Weights of a small GPT-style language model, trained from scratch on English Wikipedia.
Size: 18 layers, width 256, MLP 512 SwiGLU, vocabulary 2597, 12M parameters.
Training: a variant of SOAP for these matrices, 3835 steps.
Each number is 128 + 24 x the weight over its row's rms, rounded and kept within 0 to 255. Layers, rows and columns count from 0. Numbers have three digits each. The size before them is the row's rms in percent of the matrix's.

# up: layer 13 MLP up, 512x256, rms 0.201, rows 3-37, columns 128-255
# down: layer 13 MLP down (transposed), 512x256, rms 0.189, rows 3-37, columns 128-255
# gate: layer 13 MLP gate, 512x256, rms 0.194, rows 4-38, columns 128-255
up3 103:112130139108177123128135159132102106095125146114084111154126141111126097115111133099094089123123128116121125145135158103134149110185110133135063123149151063165129103108161148124098116084130138122144212092124109180125117159166138127141150117132138113137184168165139172119150105158135131133127121117115135141191123123160120128133131091135151094084166121115193125137126147129109156153112
down3 100:127119170120112099138135149140093127120128152148097122120103093127135127126122109147131116137103091133156171083110159138167143149100165096083181112098131064115146141068145124140088119118093173126136131113106118140121166131127114113088109107063102122113162120133126146124112158103131155161110141162110146126148132117124069168140105163089136126138130121119126122133131149103157142156140
gate4 105:120136183139130127059137133088115138125141109111155176110144097139138112132143171104134096111133166166126115147129093095122118112119145095073086169149134161161151131161143080137101117148127111127112146125124151127123098150116096087113136166102151089153124121148098132143139119162159127111171106117137149130159155141124130172119120144124104105113137112132116167125116115154091145098101
up4 104:134139114144150162141123142136131093195102166124146141162164125110094128110143128051149159154101171140138129130105131148149117099135116129149108096103125182189119134155131137117133161163103131156111134113138116143145136096148144105117119155104098140109165103107144119107123156144131177128107103128101099131124124104190146135160119162069139122112167117125135096150161097160109169110102
down4 105:134145118121139093117133171067146173097113075140179151111127174126107132118138136131114137073145139138124096141138088148141146095123112123121140122132127125127175114088091103091165100133089108145088131117097124133133126136145095132126130141104131145149132133103126130131118083138077110147133137111120162087133123119098106141094104152146074152170160113134125117107103137162097128128109
gate5 107:097162126112092111125109125150097074135126153158057088127125141115115164111128096130096102129105151124092120151118145112149152106092138174143124137137094115121156112072166167179106117134127153096138128142102141133102162117123079107133112140124145087140143132153130147139182155149116119128114110117122179137170133145120130132117159139124135125138141107137143127110138094116118160121111
up5 101:092115168139132152168146124131144132128125111106099140117111191130083143132119129124195127146060113115125158101154131142109126104133163091093131154139111164128134081121156121111148135142151152075137126127099143147184128150088108128145138123138125129146122123089164109119089135150135118141069122159127155109133124121120126058098108124095145125099095144129127154102134141122090154087117
down5 103:062147113111119151147155140091107214132087119143156102148135105120133102135109140171166122098152115106081131097143122098119106133119106168128153091123102126093143076108086106128108104153129110095150145119117134137140066159110112135118133151145121120176123130094158138151127178144112144136094102102140155093145134175160119062081136123148112129144136127117082148089121141092114087132122
gate6 096:138138150151134136126120124137162152154088126155125178139102103135126121110117157112099118097138157147101125144088157121130115138110130186129168154149105175147096134099173099133139147144143108121151103133105148165100134161154124154099120160091142113193126122082106135180111136130180131107121090145169144129133146120113069117152150103083130138125102119153154151139161099142144122157107
up6 102:170113129149183160100147136131159171122185146101141148117116135118150149136120142116166176142145138137132121150129166154125115138123141134153117096140153119151093094138105166095113106090132136112129170108118134072123108111127153161100084095138091136143181091157123192128101124142095124158139137120137116154111111101134148139109124168155122082112125112126106122154142139110141128087137
down6 102:141122115153135155106113135101146061117191129118125172162084149144140105163153137129124166143113129151114119120126114128131121154153142165096106135134111140155089134123115128153146131072173103136131136188153126128156109098099132106147106142134120105094135086158106114100073104120123131116134123123120132128115111113109112136158120150137134125100139131101137117161125141131123122123128
gate7 099:144134160107105133139117161127136128098126124142078132093098160121134104169151120159098140117101115155150117118120119149163133082140127144089105138121190121148102137143124204136110132105074143089115100072135153159116129143070092140154113172173176187100153113134150129131100093155148133114138109084109128140149110136114136116128144079119132167143175115164143130116128153102103142116082
up7 094:164131152099122116143087125106126112142067197119102149107163147119143090159135125140109107085151151120155086129130127135133140105165085164103133178127173132132133147124113130111117128140094148114082135178129182102113128111130109113131135079122123110115162141150116137146114087160141100125156118110143153160114125147118115152104129115123158156134098140127147132119135120119080065119146
down7 096:137134131077090111125086135149144124118131143123105101093085107130146156112115106137142119143126081178129124125160096112154106138103087101156070118102111154103149129128134147141100140118139113116155156100084154131162157153125187136119109140151152102159139100115133100152181143064136135106135128113178102146118128100149112141111127101172116099141105103131141099147089145095142120141146
gate8 095:098156135136139121151145145113164116128177119091088143117145167098087091088148165120170121147110160133156120143108101167135096152060109160131143183133131115120126201110145109117156174139140127141162161109112119138093086099123136090126114122157108158069108129137146107171121129122100108120128085183134133130175115119149107113096139146169142118105135132098096131090090119143158142142130
up8 095:117090136164174128118146120141139102137104132140136115126117134181142207111117118117128108147168128159162141144179136136129174146155107136121153154158144098118166152153150145095144122083116147129164122090108100125108155152135117170118136157120121108102136121121111143088131130122121147138076128122169103156079106103093132112121118094084119128131096127146133149126122119111153124143117
down8 100:109066101078144143105130131120136130089140162087128154137118151126146135163105137131116127123132141131119098116172062103156132111105105156085158112135142105139112147156104115135071125170133114124154087176173132139105102077100158130128137130139082137131115095128054139094139137122144134127157100111139159194116165131102112191135135181129104141127181129106139145152143127132121169107125
gate9 097:114142104148112148120107135123100150155199134111152109116112132117098140093118163145109138119103187116138119131126167132083106139160149145113092114126161099154118168138144124129111118135139104118145142110174167168150125136169124133138130150129116098086150112156165145187131152094120095085163133147154140118111146163140139118156146101086126117120159148080110153137102100112174128109126
up9 097:137156140128096119150143090161086141095126133110128142091080127113173118126079095127110109126121132106155128119138123106115133102124100163132106169130142134099097175107115163139124130147152129116088109145097157100132161152137096143091086157088106110122132147157104141167132074124138117121126127143107131177143098123130189150107149138100138152127104152130115144103149134094112067126108
down9 100:118143163140092151145190108138148143134082158111101124112138099090161121142143110071130088138170099121088139136146123119120093137117124162123120100142126165087113179178124125121151151107113115074117122105089109129107126141093139129090091124144126169127096129085087154146119129098134121102132130121140139156145109121140146179082098132114068139111105118132161104100134111098115092113118
gate10 101:103142132114108103097097079179123127122143121154127106128132126121128119108111117128114148131144106132148151109081141141132160110103111134129119130128169099123146138140107146121162144179134112201121120112116171156125136118127165150125136124113143127171097149115147112142079138096110190136146106121089128132150134109128115141150134085128132103082136164112179086154087113124143173178145
up10 104:142157105152156129116135143159144157101151122134150152116126157127192151102168107134079107129145095100141094114096159106150122119106101147183133109149136078163122156119143129144122114142170115135160159157162174126078156140157152123144158151137124134120099122149152103133110114133139128106139185147126124135140125168157155144150084148110137122114113141145113148161133133169108103164161
down10 102:075114107146152166114144156145152120089111144164137104154148124099141118111124153117157167135174090130137120097128150105120128134116121138155149100120132109143109121103134114139117102101117119149119124129127111169137115140110105119165148157145173091169134095139131101130134131121071152111123114136121088111109132121077114129152112137121097118133111160119130127106153130143070139103147
gate11 104:161118113140096155088142126132077143130114163134121116104086088141096151119090114134166130129147132161125121144173110128170142137121135104152139138152131124145099121192101113114116147117116118159144127165106155111119118105131090140141150156132141131132107143153133137144111132122102090137122162124150117129074100147180110148154112111135126117161117117130126152121108087139064128124143
up11 101:127174151150109108141145141107109126101151133141118108108100092104136137143113135149105124135136187150139139177150161151140086047094147135174054111150153132147155116149122121140166127136175135156144123138152153175129122131128126127109161154102159118108130123157121141135124132096092142108128133134114105115085119123151115121123143116148164139117114138133152108076085128075127136133151
down11 098:101122117118120106153130161118142164156147160116128134133137156123100125132134124141157130149152131154131155091143102098143117175090101143169143120134123136092096106170137116135125141115082178119119127122127116125155131164084140164163126110142106116129112157142095114102100122102091098158108132141095132154125202146125162167151118114190145152122163133104120110142147123155111120142126
gate12 098:140121138106135098128101098152119129113116159105100118139140100122098147156118086095158137123128110165097100093086143174116172121096113126156121180112156078115161091106148112102151146118154160107172147138123091113077123110111164146154132119131128115125130141146095164093100133142097142120140153102110145147130129163106101167131120120155119115120176139101151164119118110131136138083160
up12 101:126134173118140087150123123087137124108096125089131127121156130124095124198160128145130153127133126141126102098170151125136120114105151133109179180132130166087151078140108135115095150100125087117110132145134104172130118114107129140113108122082125069128142118111144140133165112112158087178139166132130109130132134126134153142133174124121107097163111141128161150135172141164095120130154
down12 096:145178148132143109163124111139101110153145140143150046116164144135090143086103111126099132100149123116158096114141138181122130121153125124121108121107117124138128118132109123148120154107125184142116100105098104106157163143123134140112132163114100137134081092149152149145118116180122095102118146045148111132144156147118097174083130102145152106129087152122145195123079132155132113123129
gate13 102:117130151159117197128088146105152148121114113128147110130153083130105092108155122139158139136102090096125077114085101139140162167163131128113128114085146120105126128138166153117142139147108158104133113143119071117181154142111126086125114144096134138118111174091154107161099109124167152132124092179120105137149151081137102105156135119121130098154118140124154114162126134161100151155117
up13 102:151096130129146116124179129137107115100166138124131107093109130122144144129095084119126149129143114127134081130128143119129116104107094175122098091138133120150146110133113172130120124109123106098136104126088123165144118187128160169131137121128092092144130122098068083127167145093124127089148107119127155131114069157099152118139128132142097119124131075132111152132114125159147112117118
down13 097:125175105102097125099162112160147118092111096137091147088136127148124181159108137125086182126100131156125143099184142095161102105105126132168152125151091115131143160137137115122143144148095107088088117127087126139168140122129116110165097157164116084111123145156097124133122151103117141140118178125138152101164115159102139152121153140109064094151152066125113153136108095163111111097139
gate14 101:117142118126120121117183154132102104084116078115138109102158172145125133124123109099170132136087088136073135091138118104158174150104152118103161158127120118114105108149127087125127134126147088119138119156103139128129089165098144138164074112120122114121083125093106145118131102160165105157109119119121129155119142113118178113109132079118126126102156132141151112150122117118118108098119
up14 101:106098064170120138136120133165156115153094143104099119119127094120118119105145100114149101162126133092094138133091133129111143148120160104147123191127090145122102055091135144139093144170122112128152117153121148116122150132119090152119099129126131129099132111137063140136126122146120132114118150106183136137121172135132143124123147150123091141110143153137111114129116148111123133124137
down14 099:120157146135157142095167165132127140102087154117124103110085137141118138095158118135140147159182142146151163130123134134107094162135158162161136100117165070068109095142151124123148161120095110089150173120091120119180098132170113102156160099139132193110123125126140146126114133153104163189104153161112160115117135134137137143138123130143085145151121127141087120077085114123120112146157
gate15 094:154137115134125129116122099190134085100115156131119118142103105140147164119139108123125170093153122117084102128095109114106137120159135128154129129126098173125130145146144132119124147140142167160124131151114152100110126101141134117108124131106135113103086107136118121090114130114149133145145133125155092132114181134131124105112126142100144125159097113147156105111141100044139139135147
up15 103:106155100145172157103128109138123093137149120111148102130136141110173095143147168127081104093126155152142100127141084124109107121140148149144130121109090134143154131082087157138152146173180176128117136136105141125145091117089120115132114132159115104135155115109101128116157110141159070140111159108118130097151096109137115095149144151115117176137115149105093101089170131120131143121121
down15 102:158160125112090165101126103128194089121096128163131087125122140121122096140115131097076127122098115159171155113106100116156137101078165103131090126130096148144106144143085122140170095085149096125152097113111112123114131082110148134130104145179169093102081145106121122106081137142164111136110135129125129124135150109126090137172119104116134129116146131142120116119115139175150135129109
gate16 100:136102133091160154104142146122119152142116129145158127119158136129163152145134135134091134159055112147094120089151127101141137079121130143137104134103088163110152123112120102134146152134095118133163126126113159126117116185142137144161086149134150168136142148172138137138131165143126160134122128154177124147115165127115135132113160138131130130122097091166127145153149131114175166140107
up16 099:160099098100169119118137147109166178106121100107142119142102133132148137172184140158149149076138133125122129131185106158138162080121130129127123133162157100140145107131136159129122129161105164147157177118094118177104133158134121122115121119123141130142155097149143131118140108128097110148123137129137141162121128112092133117120192116094099116111115112116135140141118162093171117157131
down16 101:139085118135129113147123089091173156152095184147151166105112144127137140104162125179122183084099084120089130098152110162115123136157076140119100140095116129138123079101104158114113114109111155107099163126110121155105114144124123183113098170134133151132155109111145162119117110130129132136118147148136139105110102114106111152141138121133135115137065130131140136150157165099180137131161
gate17 105:159135101157137163113161114129121101115110124137119140125118066112116096102109089098101107133098153124095129168142141094167151148101161152144150149123141160151138151168146126108093141134136133134109142132073142145088108130149143105144151141109137103133107112117111104153170095132136125145149113119133069124115120135137095123116091162128134136079129129101184107115137094173123129145153
up17 098:125100129104160107148157180156117133155144147124115125117152087151120143128134157110139126129100130127169130134113122158153143114115126147196108095170139074136085122149126177128132091132179112096150153121139143159131086161118135122118154127148134124096106117137105131102156121108117059109103133158167112106063136161083085120117099150109125107138141139107204112100164104118150125151132
down17 105:085140108112149130133142134072112125145163120120138140113107126151129168168125099157134091132120190123128116127104130179126123114108135134168104098116181098140158129170123111128137125148132128118132113149081170134095107128116089122108178132161143114114168119151131104128162120116103123118118106136165127118150118103118082082150130107134128111143098135123140113126159094083143150093130
gate18 101:121120110148133145093131173142102116055116123111127165131134144131139141106192165155118134115136104111168133117154094149175142126155117131115120100117150130111124155119105107140141147120133128097131104160106063145135123132149091120124090080104139181138151116139112123164120115171164138127138106136125145099127171143142098106105122104084104096148082122127147064105157108112120145129136
up18 099:126156128140101096113143126126120111156179122134123092125132123191078144136141149134116159136095126049115112121140138094141148134107156151165181132131130128131114100132117167153151138109134132087111102145116182125104142128087116141151149104187154130116096078100135107075115116120115120165116121114134148134121118104081137116140098124114122156113122121124131121124133115102096154139105
down18 102:130123097189135149169107118115117133098106093127143150078169144109155136160124146177112170172110096085138132172163124150127156108138129101136109138143142151135156142086097126147130154103117164085096141155104169134134152095113096142158093132155178148117157162124142141149134149117137148104153132109134130132141104126157166146130102125144107105107136146133136146098126130166100119139122
gate19 100:161150145166165093071141114081155150174101120157162122136109150133136110113109124121097161099087135160135152128171120148163129128111128144091124147150116120132082124139119158117151169119135126108137136128125157117106147145141083079107156144136150098119135116112131118106115171122119094154076089125080117096107118125112133163114113141123142112117100137089135144126139147122117116115133
up19 099:161123122178087150164141127130104148113089142118086131058162133132155137125133123141138140134141091134118159186143122112171107167127120144163105129098115146163130095146118151087142100138114137119118129118125119142129094132129106129168121133160114086116127149107152152152123102189174151133131110142143100175153150097122111142143144154152127149126117159097132114180119106146104095154142
down19 099:137097119189143126083154130129136137102109143173128114142123128105126137053134155087140108128129075122182147136132148167141145137154143109100144178098102082117115105120069096147123133123134128135101133120102118110138152125119098098117172132137136134122125121099109157091131130148139118126169151143144131146155159135112147150136138091109089158117125109157096150150133153125139064118161
gate20 100:150144164111138108141132104164130119089098133115105113119136152103112107152081134135109115177081141133126119118202113155159127119162145163094128150155147157145119142129086131124171131131121132148095135110114121161127100152130157123131097105127139109115185143149146099112131114128157108112118116139137117126138118148161094149155083146108123125150141174106151140142125090123128135144165
up20 097:139145095180209104157122092119140150077107105154144126123137147096126157087094127166093153121115146134121143133133107141154111125154184121127140158122132119124135140115184119137151118136115122188112116143106128149100092086167160118127135163138141123110100119117120161094166173128145111138085119115142124147127106119167137188120127138153118127168116133098162119138122160131073142122152
down20 100:105164112157117119148123104116150167122128084077150170153102086122139137087129086113124193111151148141127147163130175126115132103125117138150144086152116155083154167094159105144107098159121085102122117108118099131147111096153132170115146100146118151127100145110159143142116141186139120126127139130098073095136105132104094120137157132093134132137161103100103084116139121165132125150168
gate21 099:122146130135109128159104148065130070160139121108144159112122119095133109134131117140114115112154108109069172083108113106140115127116128121114128091110123118116121098071132135161136148101112146151153127164136116125093169111145155119118122113118117133151129131132131127179183134102091146106142114174093150126067148091137137110103137147112095149187100140077161161143136125093126133162123
up21 098:119120098114141129110148114144115137153128132117128145142158129095169140127150107078129124132190141129125145079086111119128147147152117098123112187130110081159170128165135164112162173173137125157123137081113160140097110141132137143144112117122123107103123125142106128184123123114164111124133124158124144156140111145119101111131123099152125114072134168128115117159083096136124162095089
down21 096:138133096141125124153102135128181153123108101105117123110148124118149121098126141094137103120124140154079138128124138083170109130085146133079157143183125099098134134150106167111097134134173149131102110114143136129124093132138144059131120094130139105101114151148148135109159149138176128134101106074153136162121155144151111133146101151104100151109142141138130111106078126139135098087101
gate22 089:127130115153140169135104167120152115152161111130098134127134191156072086099121144123109157135131144078143147167166109117112103147124131141132104097126091187143165119151128118116104128136117138103109094112135112113102172126124150120123090115135107124099138114118124151150082124184121143153142135104147137112184117159161138134122113144124130095130146174133107095097081148144104133173157
up22 079:140134131122118076118121101131121186108113131130105110103103104095156124154094110114166122095144130162113102147120098098109155113112121125122114127122123155100132150136100136124144129107142121165113091129088134163121081117096167142131159137104132167159147101143124104119160179145113105100113133155124148158152144127123121117122142128123068179142114088081172111098091153079127131093131
down22 098:135093150090144166133131151081140132133135090130145113151127158135122135127127099109134114107134167164081183119116111156116087135121179176129168097104115142161151127142159109138127133124140119132161102135106135128116168119137143111132111153060114142150136135107127094114085123140143152108141144187113172111171116120132088058103108120116119098140170154134111080158129079131128163173175
gate23 102:149141119134141155160145119137175136129128124132137158143164102154130145128125115114146099132109151128083149144113102154140074176120133109146162051102175142133146146153095180098147149107129170161123128148134120127115137126139160113104109103127095104114134118138178066121078133141154143148127085141157156153137132128112151153126130104143119071124136186104144091139125145138120137156080
up23 103:098097122125164150137133115114133112159158145111110126108098156127117119150117097144130112168104148133124176145140170093110176204116153106098093124112110133165156115138109107122128109093154145120098107118184105093138127142135147162104177104123139127165127120157097152130135106148080116125131118101131153146116138174130103098060097149086114112122143115115109137152114115084139142126144
down23 100:132131130118121118097153112188114127136143148092128082161153113125115133128174180100116134103120146075077105111138120162121155126131122140101158144147068137122154182145139143121125105144103102130085135114139128071124139136123126107146081114132162133110114164114158120128139118088103102117155104121144168102154138138108091118114130152150140183096147167122116102160130113132120083152133
gate24 096:155113151140120180156125124138107148113135143143102137147147105128151129153106162128148120114083123134116122119088114149166129099154145112118158144096137108157164131130164149130146088123124137125134084155091130160181144106159132120147111139117073126148161118169117095143137136100105136144174134147093107173108124146133111145126129143130138160098154107124112077126133135133130156127109
up24 100:155130117138122148119141140096153162119166117130139169137122122130165139096113109125112157130130081117150147151175147182145138138111132093115146073153132116141092137123089145106076208131088158162126132122112078098069107120134124136102125100128141106106153143146129130127127087112096148106151148134152140111113123106121154096113116117121110145109128154111123160172145110115135132186107
down24 098:136112101091100165140145126136090171142127137116093127142127118075136100128123190159111091131103120094096096141138107116097106112109093142111116113124117095127160146109117161141069103101134118138099131136130125146122157181100126107143116148132120126108116136094157125103119117113083139156093175149130146153126150111141132136173196134134126095135134148124128116106111115105089136110131
gate25 099:181164093104135153119102134104126146132141172090157120112105122144168189110161138108124127115110069128151152131122149096119158147100163133139127089137114123155139111124117080093150135175149099109167198101125156121112098122134146156112151155129136115150108110153105162118126123144130122183128128132090102124141093123144127137174136124104137183090144147115116133146107101092168164152118
up25 102:160163060131144119111162135117148170130124131157178116152132163120091154106149144135099121115100163116127104127137127128102138119107141117109103112147158102093148098131144086100160137127145129121131118162101131108117110102141131170149081105092112125158130095064146119149122112101120153118131126152105143170157183104133137134126131105165116166146156153163156110086151113109122112105082
down25 099:122136125078125176165116192127140118128118125124095135106102161147106107138160088109122131138132092126155155130083111127142137121167140073143172141148144101124144130129124103131130153121129137135130100117141086132135142104117174183147103140083106085142119097145106113159126159122136137113118144144136118102119096132152129126097137149179134132143146159133175120108130123127117139128143
gate26 101:100123123141092120112160110134121080134102125170144117090127120137113162154136135098134114162151139107123088118113146130092085102125115193131118135135177090120158102156112090127101162137108138125132155157127119091201111058163158105172120128131113121117134109156146109141164148133109127167165121160106145176133147098113107134108154134139132145157140121151147097156129113118128142139099
up26 101:107138174082169066091129111135088146148144117163129096138170126145125128123116108167119151133133132138127130146130156102150127118085128067082135087123157155126145123166147107134173126130101128167140150150111160131124143152132103179111108106143099119164169122120136146124093113132085137139090136183157098076091153143086123118153150125129103101167122131085117132129155136123122086149146
down26 097:140134094140116127084147130131108173133153170133139104105160103143087149104145132120106141173123156127129173134138165113110173091121165086127149111130110065131124106089129127117135112108139147108108144103101189130119109147117142120118121139145174136130146141112114116140128110141123159112123096142137137093101083109059145146133114172122122148177180152166160090109108127154166139160077
gate27 098:099162155125108158091115180119128094131109168131120186086140158154130157169146137106143156137128151098144065132130113111127162140087132156144156121165129122195171150113121122134120156138152130159112127160116138114155100098110128124137077140106142106108129164101134092157138127146127120160108150127139111129117140157123102130221132111120114110111117136089171128109102143157153146139123
up27 102:154128126136073128169138128136100127067110085160137122180117151143155140131075097123149115132100154162137102125131127146146100134132153129123128090154124145077137105114140130142167148124154118130140121142128144133114097133133128159112114141136105150173139129147122153131131130104129088128137140152143151096110062118146127118073140092123155105160182127141099174152124123135118145122164
down27 100:136111163106151087143114101128132126091124128147124174109123110115097097152103106133089147129176147161136094119127149115135120132178135168177140103108148100047085148096159134147075153123137123155128171111141133147154146106108108119106112146126127124131145096109135160117108111124126128127095078142140153124087152103131107115138091088120142150111141137142136136139142112114090089163132
gate28 102:144107114125143122123130175103123144157101134134113128162129143132110136155125113115085091131073153124152148162101148086159132165131153125126112127144149107102104115166123106102132154128095163110145137129137118168166124098128163140180109169139082146098152140110134108165086120121117140141077075146126111112144112104109086106153093132144181129153141137155158122188166091089111081093134
up28 103:163130134111149144140090118133120110094107134110135090100081107097131110135125135131158110127110155155137131161152102119100091091108117140161137101165117164106135103156134139128111147133135164091085146133125145156140100063162109130154107130123127143141124102127135147128132137113132130106094159167139153117143178105130125147098118081102106106126141120127126113144151133148107139188111
down28 102:113109171187097140121095123117105135108121169114134177122124110122113148106135130158101098127091148124149113124121105082063123128113098147167112117140103139112152133139114099100135105129125158098141156121086111210136131091183112086178102167150138147080149119128167113147103162121090143136140117118129076116132113113138106118116142136126140140106153151192125112136147118137108081155123
gate29 104:122122124141157121119159133166090127170111163141141109104153154115143120154142134138143138166102108155125145112135078142118146117122108156135124106157150110093086133148127102122143096094107137085134137174119149129088103200160114100190095083117111115105096112113112130092152113131125076136128136150136145137122130127119128179110181135116183106126172107112158105117141093137104121156179
up29 102:134098135155139119125107110114136126106132125119112132129142118114099171092127067124157086120158150129111111063158117166116147134128109138143121153147119164157188162125125152077167123095104143114101077136121126153124107124155121128125110107106116136133138149073118137100150110104105099128104135168169140166130120157146155096091138149089150139119150133101127154151129121138127100123141
down29 102:148132125139085105166140121163090153109126147131116131125115121108094153126120094115136124120112151125158132120113131108160171152094090111140160076130150122124176101112129140159130127158157091110110131068142135109135173102107119118149130104162125135143089089093113128151119132115127119149144110146121125131176107074122112115143168157109084091131132088156137097127136122091131145157126
gate30 098:155164112141156152091121125130099144149097105142119157200154097101091075183121145137128118138100146131149107094140110125106149164117142134145118090126140128073124111138140129126122147106163152108130147156099091169113127100162115108106111120118096164127137090100140162127137150089143095136125100109126112107106156134176103139107105140137135129153159131140120124141110181062107106115128
up30 095:126131112157096133110119149126118143154139144109164114116174091111136108141095112125095168128118121140179130109102116103178118082125090099164144128113138118112109119107162135139132145091097137138176116112076135116134127177134149059129180100118114136119146112109113133145134147103109157132098135105117197065137139113155140089160132074088123122162182113093154150139130130138107112147105
down30 100:145139132129079096153133163183090145139159121182103112165148168134131142165121177103128135135103172103148110160111109146094110121128121098126104132141129134136164162121141140154133156113117124105141133112134104090142145140110150127150125133147158131159155099161134125142155089109184163127126111106120120109147110132144111140166175159125114135152119133131133115174076150111137110064159
gate31 105:117094167090127136108152131118122124160140148159126128138132100135173173127167120167159174140150128142113112102128151139166113129169095123146159106147099071108140136103154133087116128092134101174125122162122121086156071138127124149104143097117139130142130137153143121137113075105141137160095089165148133120110109173117131108158135140175103092099203141148116141115137147149108119150155
up31 105:132145114128162167160136095105104175122109141090147145109129138114172130124142134144155095095073189153103129144122154116144136187109132111104135126113125113114161150140105155189095100113158110122123115127113099126152128129155127095118122107127163088118112092084135122084129136131156136143154162136095085125103091169103118068105151137160147111121123149123112105109159154098169135133119
down31 104:170102112127137101141084130114155148165086141115130188102131109132158147086143127176121129134151110143123151112130135086154180137146127114185142119140126079157120118104089146147108111131104114098120146120140105167093110158090147105121158152120134115132139131126135100105092166117128126153162099153145147138140190120117153111096116141141158119134166153088117120136117145122110175162108
gate32 104:175165147133123102137160089143216134100142137176145112126141126153079140125134157137112142161150116165109169106145119146133128082144119164172137145112100116135127118119159105137105133113122093123142154088137117109129140088100130107163099137178113077118103117127135104129144169134173127112108162123109099148149139125134127159148116138154167106147164192152072147144103102118113160107121
up32 101:140140072152143098155114100150121126128159151152166141111119139110153095137104114117130154139136121084119141071123127147133142096119112167139121105101092149099124125111167062157122126124110110111132152112120138122108115115113112129158144179121143143113163127119154150153099143123136106080182117102121103125125149163123151140181125141113148170135170113089132137134066090113136145111150
down32 099:130129072120157110164130126127130157122137126106116139139135108131132166183137095099147091117125157116143139123136143156142151150129163176125127095155155170114138114127083161116104137139055117115126153114153111096135137118127162133128114122114108121124152122115168103180149136121109111138174120143104113143118167126121164147074196116147134123094124152083100129178129149135121145120160
gate33 104:106140174068142144140114095109107089120129110086061117109137095115108142132148098102123078093163138138091155129112164163133141160145117121092134143101095125143112144095061090124133164136127102081128170140111147118112129151121145152136136115155155145129117151113091097155120129128130129112105121108153077147090133155152097148136137097084124131121115132115081128123109109075086110144122
up33 101:132145096181128134098109124124160136166133139076107135122144136175076126141137149153116139140098094101122120120161106124157155102118084108162155141133124171154163113100114142106136112167116111180146143134104145136154172144132124114147148103106143141144167156151120141120131137146143138159127153133174136151141100156151088080131112131114129106166122122152140149090096118162144102154147
down33 099:141098126114111125137126178139143114132114157101158156139135110156156120066136094102160080118126132105123174128184142144127171138126142131098145135097138142139147073151131111131154123133095121156112117155128115120128134142145116150127180127144098082146137118097112135101131151158120136148148188132137172119139106055073091108130139154159104130138148133114131138115206113130098153124186
gate34 101:130119182094096110136111135130114117124114166116082158069093152096131162146133109090115156156172144167130100118143082052152127149084130144130121104146103157101137143142129146091106135126163129098149142126149109102101107162127142137141110125170113096111159117116153145170093149104137098146101097156094130138107149122098135134096177122138152176110150138109105110145109137100085115133123
up34 099:118168121148135158152150118149156121105147107131049093132105139112141119142155134108104117143129133148091149136111172138126129160159191105118126178122127046159161129132097128149134116116170151142071107145128065106114097146112178080118100112154113144193164155130155114155126112106154120157154144099109128128153106129092153137128117092100175130146091168126093148137156156154103123125152
down34 103:190147104152128127150138148129114089146117150144120100136154093171091176147188081086140113084131169140119140138105124138134115143122123123116102098095157108096180146113101115114142096105127129172127124151114108093154113104172120136124132140125093139156149142188128130113137135164145127101156112174105158148164124131115168137130084117142148155071141134120124119105117127148188120133150
gate35 096:127133113119119059110131101164152102115140173118148123129104153120098122103121160141124089145121108191117108060104117149151100125132137122116100104115136132145145168143130174130108092129131129136134135145136159136093139122130090097143098123132162165114153157158127124119079130175153105158130102126112141100163133146169116112107174081085155170088134140166172114118142150135099104146127
up35 096:154129108147150124119070130119090158150136158113151129104104136121130126136110134120120141123173101111083127161165129158073141139129111137135114167158107079079132141130163109105136144141100136129127140120121094124136073172118140137137128130091097127141084118124110139134123113114104108137097129126086121189094150146120137165152139169130128122165079126166098125133077088106111134133134
down35 099:132109118224141124151122133138153101125161113172112129134122130133109114107121171079141142159164161114132056138148146122122140163149146153101123157163165107089108110120124120139140148089117093128129139121127120144132155092141179162138151185067115140128139098103130126175106126131137110111160147142119134162129113155128106177152119149087134111140124170120105104159120152113133135125114
gate36 101:146105146096152098113102119103130127108101121149165145120141110135142080094141140142173119154104113105137123108122145060157107133145146121086128121115114040147119119170128135093135086127096158105141146136129159134179117099126146147156132120092125135135177153133157091143128092133114142186145134121154107101152113113108142100092179114111110118144114140143154141148148157145096135118139
up36 094:124123128122124130101127161147128127123118155114125101177131157134157111126104159165123098111123136126126168187134143151157110128092137125102146141120118114114095087161177111069149124146118094142169095127116118132152139083137100148111134135107120116135123131145151156083116123127167106121124179143114121104163099072123101070115116117093139104128152153136108109056145123163161106140118
down36 099:126126139147132152126087157156156090106180112094149062132131113134136154164112157146159140114098153140129129142127140162143082136136133131121121141121150111081104134119120098124128146133145140143096153120110140156130116155129161106110133131127151093107087125161150143073131124088160104128127157155146165141115148134127096097126096107155135157113130136134126138130092133202167119116144
gate37 102:156109108115096143160129138122109097149146127140107101123122121124115084133105111117168130170101112092138119134075126141130162137107105165098160099107145139116075142115149129121160101128158140098159191125149133131099127162122155121154121127162170087108092125143141139130117132144154167135151131200143147121135159159137108163125105111138106114126109125118111103139126100097150161132135
up37 103:097117132057133103074149130135143172115149120135149099156173148098138142125134100138146156137127093141090147138114150157128112135121121121141147139143115178134157181126145108122141113145109132172153142156155124168147145118125119151113103112118155161118134122123113126084096186139121185138154092121133135127114136167127128162150129075136081146123089153158125138055190131111129127096172
down37 100:141133145114165154154118135146149147148097115123134128123181107115115179104142143175086075122151129110185120169117149129119126102120050141106160139114144103108144162135110102168116134125130140146101150102129106146147177127146137137162102112162148117143143107134108115126098095126103134159125140119109130136126146088115161117108125113155098140114142131123108118124092097164096136119078
gate38 104:116130131159149113085145089122132124124119110144114163119144123180099133126150141102117096155140138152089122127110137155135132124137131185126069128138137109139120158140148109087125117115187126103144117142169144119117165175132107122100070081097125105125135084147108115166137155148121120180111098105107141139136122127092108116120148118105150160134103114166110139134122140165134134145107